Each number is 128 + 32 x the weight over the matrix's rms, rounded and kept within 0 to 255. Layers, rows and columns count from 0. Numbers have three digits each.

# layer 4 MLP up, 1920x576, rms 0.111, rows 1756-1789, columns 448-511
123129126106104105151102116175110106084077147124180133164109115141139124119147067142189106144079128134082142136062206118104155172182119085091180129144096227165125188148132176131144112116136129
115093126114160153176160137137139185115119112086124154077137166108189128057172092093097170095114069140087108124092134143139082116136107099103155074102145070096232160054124129099154184121157163
158123121139143117101080099083155078132139050150186147193092124075105133092090088138128109095095206082186201137158139156142111209142132096110060099134123137186101162040137167126202198117108221
169145106119127157109177148144131087054111103094134124110114199154163089114164088121158117128161171146198063180129106145162173096124130162135189170051106183091138165115120119186115155123106102
131112138128118140152154116069132146094152079106173104123187164142084116145193120106099122075123171119088115093149102093147137137081093118159117159139124104101087140171124118159167099125115116
192101121104178097123060110165099168141148079118191165159101160128134144093164158112176177123144135114148127123115136106089137181122107091098129164143163094076128122100126159160172112087081075
103132154164108149114152112085127105143146171146138155185161135098092113164146114182122115115083131167079134143162138109160107138153186159084142147129164125164179108082136119185109158115128105
134154107172081122097155157127120107112122133129138067126103083092085140128163124149166130129156132138145092137110149118175163165121148117157115082141131169104072149099144146107123124109153092
181089055162190091096061158126096155164171113063109104135205144154099078093103062106148111142141116072110173062138125152125119155106130138184079114068048212142131134156085127139120150062165093
110121075123188172152143147075138100121081140171065142140098163095179152152113119094113086156093125133149125115143080146091108143146152089117126163125097146109146130090137133205097118089156130
104110101121164098153158132130099153163132119167145121117129117195206139127119096154157136122113103101133136148115082106063059152103080108211147124187144143103124078172158135083123078164070106
139152196146062123144118141118091047160119118108127117117123068172111119149142085139128076178134113132055103141119126082134138121143117135167112151139102135097148161102106143104080140135113091
175114153099079089152132130127143114142135087129133117146110124102082128119070183131150117151209129134099110166096137173131149089132165156123164136118039103151142070130106094132154089138099097
088102081116163156028121146064156204096181127131196110129184180044202144091137152165099104104196149119107175134087126129120185071095137202121060130147150108143155159100138087149117143121145108
097116116147136108058088036142150129105114125161133137132167118153185116100140104138196122102154055149133113132113121123076137111174126152123123117146190146108082117105137155125097142087107053
114166125139109108109101105143121126103127157074132095113107106138089149128116139165150113112143136144064138164054132140109101105115151125128153134151130147129176092126131119094119104155178034
144139149125143127077181190105132097122108144126167175092124169130086138144181114164123094123112119110070154188110114119135177113139141146136140111132127146106095179097118165144117070153137072
100096130135209159139161148133089098097162117113115129145162147212180132164139137157159113133116197127137124113138111190125099171161090153115087128197122097145156170163114151131092062163098144
148073139180079115151091136133070102080146109215143102163123131097153131072184145152159118134135101115150139143069155159175167136119080085154088079089064122118100152124155073102154189126159127
106147154158145121177155135097115106086072159099099142081119106121133119084142101088158159109111175096120136177108175122186134105111161151151152127105124068144143172140120099134085175126132149
089107090138107127126140165127071127162083127096099123143147080160195116167185065126132145076077110127127194163132169135180081081161140145116145128123158101152102131148152148187128141168154159
139125149203126096148096136197107164058147076100166162141123131164078135181170114100107088116083203150130116144112119097114116063077138111082149126152150147117085076115104127121181133116119106
148118128085158056100171132068182154158140144147115131188080113129113165123179129097125108148124105155103080140162135131101126090056125175149091102155171162086117144133151084105144070103144102
128134115181135060132135131124109102137125118064120131121119114076102157119179116162137084119137131114159144158083188130068075095089115209146056167153111161130108123111119132144134123143088206
143187076105123119102151095175142124124094087127123138109093137103165207148097090109157155145201112104115140206103092151104132102053091180110184139082192121129156083140118176147150154111199172
106131163117151168149129093160184115173100133174166141115126154110134142184117131130120138103101152153090155160127100142131120189181189131159068135162162154081080082148122141088100137090124064
094117101145105175158141119168181105129222143108120145117099138147099111091150096088111080114146134142173160114176130106125117140168127159110077124123098193176158128163131105111161131107127038
141130200135125147181172129108063194110131142152175204145126121177112116130120122176132133166083173178128109195101144173077181090110136105134101147148122135134056098133094174133156156151142143
148164189156164123157053111116148103100122066095134086102166163156113143137159106096207160119161129139077156108139116147159113123131168128162142185142149130169176189095062110101150120150057144
156129051198092099085151049120094124111161106066130173110129140142144129138103148202109129120197097143102131130167085148092107118177137088110076095088082206121069126097150133153200146132108114
057100070088055161114105139158110182159095134091203138145103076139116135074084149124081125152117163133080137138158114140111175137145158158122095111111107154156096147180073097144128133073087153
150118213080115157116177112126181151127138112086121122091159082187142120166135162109155134111129142150117093188181171065144090093167188130132164105160105176063081098144100153096127097136107122
128215128150131102110163195091077018124060156120118084158089120111096175035135113116147117080057143140114174147104112111120114078128112125137128150123129136119128160113122119185077147132112206
122164149069157166125102115150173121164089175148118141136151111090129147127111056148182077124111104097135135104093120128124142167126116200126111153192119128098166126161087177115111125122141130
# layer 4 MLP down (transposed), 1920x576, rms 0.106, rows 1756-1788, columns 448-511
126131100138154136122125203082130093104145115130152180096096166139120159109163110173166097137122111158116121153247109168102137120136165094114145090137073086120134130139143109149089172148110121
143140112138106067133178101114163102104087175118122114178143116133067079133137091082101127169124133111080176176123153079136080171131097094113142086129098083120159115125155163105111171171147121
149182145203092113146115109144150084123073098175075136146123170171138194169210142086134110121152187095144108143072133160143196152108129127166162167098116151119141102173110082103153121228143116
113138099182167076102146170132153157099085165143169089107053119200186149118154115213163153098177096145140154190042120164143152122111142165117139096113123168098091034157175133180107131131184089
158165161134137119131139129157081094157153169132131153134121113101092110137105124077132139142177140174154166060172157147169137185109163100090116109176167100158146109098150175137182165117051094
145041121118158155112150163101194134095110174109077132106098102068195128157134159136143175053134110103150094106102161083087150121076085118187108168083124158083106159094155132133160081155140126
122123095069096148137112167113074161108130159151110106117088163143102069118145115171163103114128171090160098135105144098159117148127086183130159115149179100125129129136153137127058102114123146
121109139087164109127182090136056149149106134165145110125086091103100046140142150115127120165098174089075095151119149164132086121137100160175176096160115104111140142213064093161091144130142104
101082139173143097153073130162149121112138146076146144109189126087176202123110100128113235127116130135147121136128112144175145148119155109173122124108099158096155126096173157142145200133068139
150122187153110133143102114143139122152096104103135117151147139107142118079153148187054127127136126121082141145139095175133111136121143130047133069107142157193105142101134109147120036104085084
124117154099165140146160172120131123143129129180132135180098151107140125147172168160100146173153088157093168160138186056167123123120095227167098138169178125175189111184147099177091112180100148
121168070183092126091112068158144185057122105101103084132137158057143158126038136137088146186150129113184197166132103204175075172164100092081143122117184123161168140162070121198153143080149120
100170133161048083182145075112175144135100108061134114133121117111111109145134089094142104122102157120165132131138169174186120103121119116085113114047142130118124090102096085151101145142124150
155085076126182164169086132108197132118121160051134092124182138059174082058146217173126069167148123127109141144117116224185136139159142102164136111177141075140185180117126105101107150182117109
165087161160100098109110086118133141135141081167100152125095106128120133129181154130134147133156145163147145091175149192073118113121105123147165061065148109112155091141110101137121168139125122
132142114085106123143128123162144146118131105148168134098161147143156121187091169144128172146045143076120136107189142134109138104121114116144158135133099113128106154205130079179085140128121107
155060101128153126085147103063096112165096080152110132157112124118135172094120104165125143193142170202111168153194093146052154131175175126150148092090131148131091113169150172081095132118080208
161136150094135175139220114087113133072124124131203143111116116096194064151131113147132077135091092049157096126103112167079111146101135145079093116138126117185062142178088106145117143083106103
151179110151132131112102123191118155169152119168117129136155169140176117121156112143191106156114170125154170187088088206179130143147114132112079136111100103157092125119072152122139076111177114
157098140122143169164138097190125211124128106110146121151115077105127107149145100084073130105103101161121115103117115126142122093161128101113126156124099127087155153169117202130120051160179110
139140085112097136086150151099105119157123145091088134092152087099125170136155139149163167107113101142151162157105127120129159139158205118118120104117172099141119169105109122159108142124119174
121135112185191115170087141118144090131160164160126166137060138163119149056139163115113115156108163115144110138111183160098111153119120106159094219131143115107155158137097043147109005161179109
171150142130198074146113148091182163133178156161087141148086056029111115107132182130174069150172142052094129120077145149170129121097136129136114108125125140085152161177078086168076121096112143
084120143135154116081230113110071168137102145132167159108141053123073151069092161065101145113135139157178113148075087167152143087161135175158101138147119158143140116117115114137193095073087108
178168112134098126115161117115149142136092162109092130062114139168164189154148102155129197100106198129138152189111076123161065158109168154122117157161110128172187143106085113230134111144135129
090153154187088116094085108198151175120101105101162137150136157118190174093136132129160152142123142134121200129110131130081119164156102098113103140162140136112153100144078097113088108159126108
088127128202135156127174153151096111177161159084130133192113067156154138102152128152143132115109153163125127134131141181110154149087148158133078104143121177135149145113130097149158131107130117
118160130120110143127176167129100127121105205042107107126127109069109114140148102113174165111064151135120123116118178186161147137136131108137088192065133116159135135123184147123113127202178125
111163171191196114095074164131213130103093078157131130150129170172115098148103087146121104100130090153191219141155157059088169088171091135175138167117158107089100136148080098124166138105145096
131101103149110106115116115113163080134086103161119123104145154090114149106165150107137086066158106132082091110084209127170078181165114057143147105156153143126128117110148130126117093084120152
123134101134170115147172124154147125116139165133174104136130104130127140092142088117153063151154177107125121096136140103078101157091162147150087081165095159097144123147171119150099101140146103
163127158150125126159170098119183038145104159128088161140115143136133127090150118116118104166142171108121092118115153128143112107091116158156112088133132147153159127168095206126156141125076124
150109156133155156139156130131088090112094148116093151175121121132043141108153088121085147089101185148112103133150075091105108179165063116150106160109150171174110136086122161125143114158167201
# layer 4 MLP gate, 1920x576, rms 0.104, rows 1757-1789, columns 448-511
128091137192124087157114107130117151153097145138057142142111138113080120096135110124150144073143157191111120092091072160102154126144163102202116091096103172136102091156164200110161083118165130
126106089192098161158168137115123164175033189081087135107104166167146184114133111093088135122155160166069124132131137110064139104116129133135131140102147135099104168160133159126121137197147146
146142106149184138159143087094123124044091113202122126140131103117065132089172096097155155120180182078121110122146149079141121133159127085122117163083145142185093146142125163088100121135065094
129076142112188138177152101121117144121104166180150129130114078150089108143167092093143123188134144177171136131158078114133104127086157130143128119143114138074110116129119124154118162121096091
147067103184106074146144166091166133135097146123166113148109152123108138087052188133093186185151162087168138137069185060076124093141097149132184122182189080182179126172151138106075143107119074
187146157126134133160157140114122130184072018102083084117123134119127160099131096158083093174148166068068128115124115111104148096098122160070135199139073102177141125129149126172193135158161170
115084131152191119134129144117156161148183110143114038131134124057129160124121151144130092101131107105165159131164185153153098116090171133103159119149108113121112156113135100113180158143120120
032089132118058136122108167034156109153148150151113071090143085084172128069162133101115109148098142123118163147123131092131092190176129077123151046130156095116146099115110124080095184057145109
133134159150112144157150181121092072144119144118141140096129107164123105145142130079118169128168110098123121086140103106121156106105160128087124070113137113130127094115205077145102131176128088
192134125087164097118151162115085119105136071098149080105158143129073152093132162137084115146128109136090058140169132118036220076161108080103067123154102139110127225129144154111132141123178103
141088168099048150121163161105106113131145130132118166124130111180163093154088113062151189074100175136106148128143131116114103105142095096143092115113105108109134134095090086121137152155149181
152101127150154159145090111171165084144150114123210139137160104114122137089191157123132153134069109181078142111104155162070110168168166160130129082112101114149144093144090146116092122127096093
142123138160150187117103193221174135112174144069146113081215144076160130131104099100095168156239142159124165131092159113147163142076105197078072121089119121104132159092122132188146146108076134
170147085109143153110121113081186174085126122106164188175149131142142124097137143110116121129146171162115133128057121091151139159203113141143089159146135124126135124152149140114139103080134142
129164118193108118111170149107112156102153166137099137108143082186106125072136185078140115130147120162140091137138172100101161150096107099077128133115152120093101118105216114102103138070121173
052144168145145112106191097090077103148169124099106141153108097133187099081127084101112070143163173175139122197172165201109099129126091090157142115140134116096157137137158171145159104108108151
072147159106147065145139120147134124147121057064144115151150122094077136100127127178143140155126169115120185093120107091141171106161056048121155092082100148141140154143072142070133104124121115
078131077181048131153183162182191113198095157094092117124134194080089174126172140039091128158157162175098113086077088110205079082055120160158104189115139120136178149131118118107148146068086159
145152122153119100071160184144189092161191163103164161116129190136138096156093124127109102138134094115060155177103116097136166137187185123170087096162122146202155086119142118147179132062109165
122128084084153070166171162173109089113146165134094196102193072133178097163162072090181181128167096158168181136141144082206105090151160169104156124131160119133119131094087137148128146141120129
124088121156105154138088112113124124125089134130121116137099085119120113169098114073168155062134134105086056143171146133140087112106074119122094148018081220162159117219141119184134059153049099
147156138137140149036111085097153058108108083118110162141125118146166080057091129094079149204107140134108080138116197106114087143108127078091163114112053105153174101130104107138138101177133108
113108124106115155086131193128131057152126178113202154145134121084103171146154126058136130098094080060118140164145095127170138118172097161138155110156126067087182102124085125104119131206142141
132162108095125084155170097123091150161157141101143122139125084100137131146169166155170157117177105139134126147131143160143076121063142151083180154126081106142155113108141088105173142160148119
183173125157157181143120139162147138109074156070073117127146139107131121126104167112131130083110058165114126163124107152125126143158108134175150147136145138131094136128140109185110160086154100
125095183106141171144152125127078154162163097157095159182134099134117101090154127128115136086090131139172100145138146131114143095143151117166100132135144149147103121163094168160139153103114157
082198078154151102115150070138159142145074075143100111108104152115122140110133059146130095122092133112105113098170179080132131153166125131121152145131077124142191170141169177150107090140135068
079159159123106168163116142139139101091159164107108126140120117165149167119111153095071183128127094073158183119091162122133117134122149126153146124165112204129197101164075141173027083157081097
158096087093054086114181104144130099156116140165166169106153104101071127079066116132136149124096083100100158194129127058099177136135142142155134124124155150119133093151135142117169111175137162
159178115119151128145097122117109112110104143148137121159141122125126110124147101082148197132136122140139125094091099137131146134147132175186100137167076135110134122106108112107101109117132113
139118165101126096129081151169181109079141180130172113148140085146171080154151161150097127079133084130145149147123162130173108085163128203127132135088099124119117150143087193159126186100112170
149095163101091107062126113114126119102098110080141095110095172131142103153118093128123120175130135103159134145089159080130138150135143096106153161193099121098155162148083119085171147158081118
121112132120157129183063135105127137147132184170127083136097139075105093160089095122143158143115110100182126128190152172142111132132111127161141122134100150197129184067133166059126174076131089